Weights of a small GPT-style language model, trained from scratch on English Wikipedia.
Architecture: learned positions, biases.
Training: a variant of Adam for these matrices, 144M tokens, 8814 steps.
Each number is 128 + 24 x the weight over its row's rms, rounded and kept within 0 to 255. Layers, rows and columns count from 0. Numbers have three digits each. The size before them is the row's rms in percent of the matrix's.

# layer 4 MLP gate, 256x128, rms 0.146, rows 66-116, columns 0-127
110:154138130158149132101108102151084161172153082145113149126159142129144134105156177109132119181101114120170133143119142149119125128156080158131142203138124104103132152101125158121131134127110136103131092135159111086114124155134128128124116097162086113132139100081112107155139105167119116138074113130150135115168126134119143122111134130130108134113141125188120164143116076094096131126124
109:111145134116107139127192154131161131208132156088123123117157139132154149106165122136110142143137136062118076142148091119149093125137106110131121142149104160097145129110148154125135114110134132116111110135154123141153116146123117142123118182137061106127106098127098103138136091141200150122164151135142133137122159114114120142116118121160129133129074112104092128130114099110168135106120
118:171145184098111095072129154174130127100143120085150080099146085145126111127130196119145131161147077124124107142171088149104144135113134122110179136145110127181103149108111159131144140112143096120125136117128127152158133125128118130092156102131142147109137135101112130110148168210139165126126119115142151117131113134162125141114166120091133129130136112153113119122116107122131123121114
089:131168129107115126158144100127155142151151123081104113162140076120102168102088134096171195133136131117165098148110152131123113124143136087113114163141147136166123131101120161144130121136094127091118120079118121108165114106114132116108116146133144138113136127111060114116121115095118088160154097125129091133121142117162168112141110159127130174139097132159093118146136126135146123123069
097:127090149146148120122155153096139114143170117103116126167088128112119113141142162100119129128088145102178103108146077150128177154114169091113139173140034160138145115136123167125147072119095089135116129117131156111108109106106085113138124127106122118105131151098110118127122153143114090129129160143098130103149145139132151118115130147166132148156094114139125140158126106128127128168138
099:074120122110121115118133145117124148130139109143149122083090067130162148106125122097145109146079151147108146131106123136148110116120110160109102126059138115078119152131143182149150156130128161137122154152087134138101159099131136113125129134168082093141088076117115127144091130154114162131106132132134136102183118125122162122093146145136133165116145135137094167129121134112132175123152
103:163131132166106152104098117125095105147118120113114153145175189111086125127152163138131114152119090148166127127104106168139140123107125146134102169143105129090121164116145126106105089121079127122132144151145161102157117151135178091113126151124076148124128099099096099121120126156133125134158088115099125131126119143113123147150147146104113151101158123195152145121092076129148147134142
101:154114129165130144137105123133139115173128080112142145157144173127116123150122126138138121183110101127124126139105096130093147092099154161117097168142105104071121142144145085127120102129153104147111122132112152128150131160125157122118150158161085128136160133113107068080123113156134167086159091124158162126122134106108107132127150105127140134095169132162170125125098119139167176136138
103:088114134142110102105120166111151128079158122123150117109101142107105142113125102127137167149212148156134118126156123098120115114119143090111135102134152120141116124128101096145141113140132103116117135143129126104124121087141132121094154097113139153133081107155156137148108150107113174150091163145100148156149118163120097124166145121172079138140159118164098088120103140170071150119134
104:124098147150136130138132139125108129121103108132078145121112142117184126130174166088161111088074111153125136130129132088150088138135152127123114086148169110124147143118144139161159132147157114135136106113119116096087060169148090113100123137153145148128134120136102127178128119129103155080102107141162113127143182144129156129116146109139141101130117142111101173143176091130134145140134
099:140147128150092123108119144094102143118139092117127143117128098147098144112094128150098141148149127097127127108155154157087115109120156130105151164100152147142192104103161093147124087111169122117145193132145078146196139177132119150072115131129155136135146112136117126105119142155108090119141125102125132114114112087094115168100114101114132144138111179113122113139141149118148109154125
111:137107112114140152097160131113135111140121103109118173131103123136143149140153172103131169155149078147123035103120110141149150132126139118142133118148107160112107134155139134094130113127146113131132093117139137085130049145087082140114114131160128088133135139164134132126120156102141151099110141107109180100159160143147113144106124144116137141112140106085084086129151144151132122149143
122:136163127146133146098108166165103122143143140125134151105153121124139177087107116111132141143073135138139133121125115174165165179074125163118134105136118134156117096129113136101135138163146126098122119116149094066142122104113134149144110127122124104084144121153120165125119141106163152161164096080136103196121125123120116073115166162158111103114140113128147122113147146132149117112101
100:156127141106079096134182096128122137118136123126120062132103146102099121127115074094152140112132116085136092149123122126154084128157138162120125129135122149137069094136118091138167123108180158122166136109130138146170144131147146141106130097132137115156098141136130113135161158095133131131107188111127152132161106101148091162154114122104152121133181124100139106143102138102110148130141
088:138107122153071119097144132142123138160127161133141111131139098113187135163091119159099117168133152102189144121097128153128126171133148119140107124150124125149095104092102149168133158125151124099124091098126100146128141104138083111123167123123092122124143121092088130114098145127108095099133085134159106172143106126159145140120112145162149153143150134167124142128081094141120080149138
105:165081149152138136110145134115135145129107129096136105104120108098142084118176149117135116138113069146134102136152154137138117105159136130142109138125140130087133147134103163119135128122131129142127146179110128136118123160128109109103115146203105145141192107098132106132144160160107088108085122162137131156143104123133133096114137091100098116112097120086157151142144099101079164129177
100:131155127120161140131119139131092127093129105111113125107128085117145130111146137119148117126108159132148132163144100119173143130083152167103123114162122130171114127128126139088149118136152112131154109138056160086151133161118149108138128128096076151074187087158143130109154159111158170165142112089143136113135114171127165120167144130168158118090113126112120144126131138119153105111133
101:186124125118153069131123162137110122158126146134173110080142107153130070123144159145095105111123126089130127159136138079110108117136125107106144139128106154160160128132100203169142094117109121138095101139134127109152119154117115133154131133128102134129158057136104113114126129170108148094160134145120146131118170140147116113116141076142136105140098135121142117134158102144137171125143
089:146088135128123148125097123100115115134125163134089117116129133125149113124166154073142122189120138154156142131113111182177157124117181146110122109106121092143115159126128139096124094173095129142150164121129143132106081132097099116129128157096110123103148107113097077126116138133138185118127116114134146115135111131136121095177157157116097119133079126144156156099118149123162151141173
108:124115098136122156109131112120130143148126100091142097139127129113162064119133114102135117121118146156144140141151100164139158153193086123133110166130144116054118131118118165144127089163122105122125113120124132098127140147124147117164197108119130120116123119141090114178111130155116078122152130143124177108157106140124164104130117155118150164121092141147138151143107073119139133139172
115:109107113114094118124108169137156130133125089101105114142090125096094151188140117092118143178154138104128087102136118154128141151151122124141107197110100146122133107119127105101109124102132090097148156134146187138130151150111167114114143127158165125126148099106122135133131124121133133173082112150150168151136163127118101062132126171150149107091137132146125118126168154107133122120121
108:144114169090174106137108167151097144137130132132160118121179140152077093124132145132158143148146135116117142147132109102162137133128142134054151120142138117119145111129045104096143118169115129097132125145117113154142136137119118114130118141124117169141137072089136104141129167182143122156096143123096168117104106106154119157137113181159137121142142141104129134141114121169122158129117
093:126180134141146081116118154110094140106130093137175121135137109127162115158151152138125109123159159123140137138168159116096130149155110152162147122141129150119129086087115153099144140095116089141125110101145112106108127124117137154145143085136163157123100155121099156144142136102074121152151143133137172154122114074094119166163131093128144120152144127098086147129141087120150065142120
087:084131139104108137082165159090125163130122122119183111145145134106132115156152155141057156083142113168128123153158118166144112155153101120101148125076132134156094132121124132101106135168158174125132114127104083104119085094132127112140142083161106146132139148125140164115123140120118151099125125113119160142150131137139115156168149154149103119120135132178130100124165163150118129112127
105:134131134160098131098105154110148098129128156132110126097134147096154113129129160100101120128117108135134127123150124128181148207120132121127112127145161102136110124107147160131131182206143137118122107107130123135130108074096105126152141114075149127064172166131111105108100146140134119110155134120156108126169114118134143102158161101104136146147107135149180132105128132155150098116149
102:158151125166143097067098152137120126138128103107102172131105110126119115140136132100105132152114101135152127134124164113084128167151106126140124162155158162134151143136138117125138146160128131109173179123164120143106097153102099129158132145131126111085147113141114141127098112164127145087153103121126112155119129100136125063152160121104184129131096150104095147114190099112161155117102
107:159123132140137106110130134139098122135207129142164128115087130142114067105105125120154171169113124140108109124154109189094146119130133108059161139142135126106153149135102087168126083139145110138109122125142138135160136111143126152125141162134128127159096122121108125106136168114177132125141163107152140140120062145145102120119149147093081154094157146123132099130138122143137147122123
100:157078153100092119089139137172117110134127125088121143111110117140108104128168180103147115140120091147148147158142087113135138139134124103098135120123090134156145140142087159139112116129163153134119146145106129116136145170118121102179133150124133114117149087099086089122146117157153165067169083130129124139140115142186141136126156138099118126133118149143121149123141128088106134126191
100:119113132122144107133123146129107108092116134148143089118162145162157102137137115082106099135126156136138133156105133118122089160147110164101120121107146098125109122076100119132152124161153127117120117122109153136116108118108138100160170110128127169094156126153120100106111119125127156108184115113143211149183134112088149123168141104167130133096120152099171137113129120146144119110195
086:149129127132138111117140121089131126115133116105085134142141113130091129143123152128095135129151058122099115121114092180125131156132099152135144131103099084132143089128139116125119175138124105058166124143157115127122124136119130129138145142128156129133140140108090083122051091170146122140138132144144147153141134148101132131150161171117153159161106130151100125179185128151092118153150
092:069121137140130085118138168110125158144138164136163166131102142126111144159127133136159159114160140144097149102136105138164147132152160066124124108098178128119108113112107162168099125134118106109143126148136126142145144149133145092100125132099111133136081137071097150127110120149119135155091150146086089123100087122136116128112135161150144134132148149110126054142116097122097111153107
104:155100156136064146095160147149142111122137127098140164124105106079166130142144131149134104138121096138106139106127136149123167103128158133086128093109140134127136101111129140118130124138187121103122135127115136081111117121131122125143187123169088129115144058095119094163114099140123147157125174129138171082150114138153130133167135129185148150126112118144101110140133113146114156166137
074:082127082099115135080148144130131131145125127120169090134141104127137113107122137153102132122127137101126101125147143140109149180141135160161121136124152121143096138118118091156143095164131141050105106089122079129138132127162124107100139103168101117103090139125117147112098093140148103119167130123134116150166099164161151125157086125137151208109163142131118111129114132128123145123149
107:171108147111136111126157128126107107115127139109186165132137088154119147129180124105131099096148103118134114146134102128153155143114096109109166127135116148141096128100150164162102138121160132139104126135089122096109129150109155122155151097141124173092144142123149145115143102117124144100156084098128161102115145092143148136164211103096142107131113117114131149141124139068112087117157
111:155128162148116126113159137141140135119149138085154124137122119089074164174113164152122153125160106104141140081155101109111125122134128120101125095097142150160126110120114145101116116121141119114128174116128182146154126123100135125112114162138149136105163151150103121176101129127099119138099104119125102188149175092152124096186126119121132143130101120178074112134169123165119121139106
057:109134135103121120106120137116164172132128139087150148155129089097124094129116130129112161137145131111172139117147124134131151133129146113137076107124168157157124149120081136147090121153143156097090132030135096132102117123118140067093136124140111121106116115120132171117116101145141139141115116095098122146186125157140162122149136142108129144108121202123148125133163118125141141119100
102:157107158108142114122191149147113124110117093135148109144111152121146134127146151150183148113131109107115132098153084114149173129136106106126138140124144161125146118127113126181125163092123100136114134134130090067113107188127120138141125133146152171118109140077103117131139086116099111134139118109143145121128172104174187071091135123103111119135132109124092114141129120128098124120174
098:139117140151119158122151142123124119153138107127132127111151135127113114116105105152126153179115128119133140149199099170125136122166139159098142116085153142159103100148159145123145140173126107136144105137113131122082063106094144110140125148161135120123142117141127095141125143157106119152208100104082087131119156132160136107158153173138135154099098124141105132111164122098096155103136
095:145113112151123136136152122106094139095171080138169153152127128101098070117132131144186125144132116125135101080136123131129153127171156131119089130100112135145144119123117094123077146145157126126093121140142088138144136149129146146107150106098183115149072175165147108138119107121159131094134176148126123158101114101152110094097096127110126137104122109124131132171100159170113124136114
096:078097095159117116129127120129148155124130138128136048152133111075086108095132154149120124110161125156109116128130099097135116130140133134121102143090153110091149122141120106136142143114170092127094086133031150087116142115140139138156140109117142131128157148124115155128117133136126139109089184139153164139128116116100145128173162112106078133132140114110123122148137138162111144141124
105:168086143109125149127127133116141114140120161130155115109146136121151075121145150145119107114100132144120139168153073123146152131093108138116147096077097129107123122156149139113191082148167105142133124113078149096111127155130139107176143126111150159102177112164103155114124154151169151094113100113154149083142117129100125103134135140084119140113114132081137148142165145117133117129158
104:114083149148118124069121198148083150150140091138154140107115099170112167126118104075135127166120121157107150127147118191117150115150133169130145133090151120103117144150178101131140108117124118134128118121142117122129089145138125129136141125188104109138121118116102146112084133149112130132111122100137139169155096134116136140115123135149075141122160119118155099127161143113103169109169
099:098107115159143148121086144131155143130172145142132071101097103087131112139129148110147121101124150142125139128123092144172078162097166137085100122160168117151082139112132140131111122145142127113142135133116119166129159092101156136091139100147156172124138142132143153148108181127118105149087125142144130171113159099148120118112136146095110188126129109173161148111101102114118120144144
097:130140169118103126141133148084165142142163075110142136182148109075118142169083149087138144108160089117142132111136126181107142135140128090117114103084153123159126125091114127125129123138148109105140167112164135131142098114093145107116185141156122135131142120107059151113114116116117124153116090113123149141151141121138138087168154142133106150135100138150076139135143125133148108130155
104:131135104090148102143135089121136116183143126158125136115154142121138189147135145123144109137098125114154107178088102151155089126133163117107097143147127128109117152142168125155147101115175147138126090133069141114153137102132161137082106142123096090116141074140135132118133168096124151120128145138129120111124140123141160106080134154104118117116166092141158157139124101073101162115136
098:105101174126120145121149136148120152095135139125150151092115136156115142111118145171123147152168118089135117137177123123126102129129147119145128132149121120098134122128133131102129126144116079118084104128135094136149123153143071144077143154113148171155163087132129093155132135178162111071132144137162140144118141155108153148114110101144129166127087113096098119124094093179069133142141
098:160094137110145043115166145142120132137112099145124134119124147136119131136134123139099107174117125126144115087158150116082122117131107133162126137105080127072149132115141106157131112119139118127135159124173148140103086157145142109120120144159129105156115116114023104110123106129125112132193108120153149143146151113124136106110107123130101108152172147143107127134145131154101130136094
107:083135121091154142107156156125082166133168149114098185101123130143094148160167103167132127188128136101115162116113099195153145135137149131099085134077073109131163159138100157129114116124142138126124097123156143123130134157111127134125118113109088152143086160136112124146112122112138143123155171096136118145133116136096171109103123113120120114143096097136123141111119146118163121122123
104:143100114106119113126153149146154100159131112147115114089129149118164118101112122152152114108098116097147094130136078127081129105171130119150103117146125151085084105146153151115161123128153071130133155137112134088111136164134117091162146119160101115149079079184154131119107119167148147161128132146091119088134113161148134111109125120104122125164119109172118112153138142085128159135117
104:109086137128155093143121125110119145127129100130125133133148130098113103136130154158163113165167123153144069099130121105094154145143170111135109137136118124098105143137124085178153147176144122131127108135145148168126139103107144136112142139118148091130157130107125097129057122106143115101092172146110167088173115085121114142128138090136086103125152110132164143146086149165146116142159
095:100084169109133063119114167103110098152161107144154102111131112143102149175149116107161121183166116103135149124113131118101118113106160117106170097112104134087091144101102106101176104098134138135136135106108159168132123091145133131142149131115146100143129118119123137132157153141171136166144121073104175139149111137105147141129128159140093117141143131138158107131101151135161104134126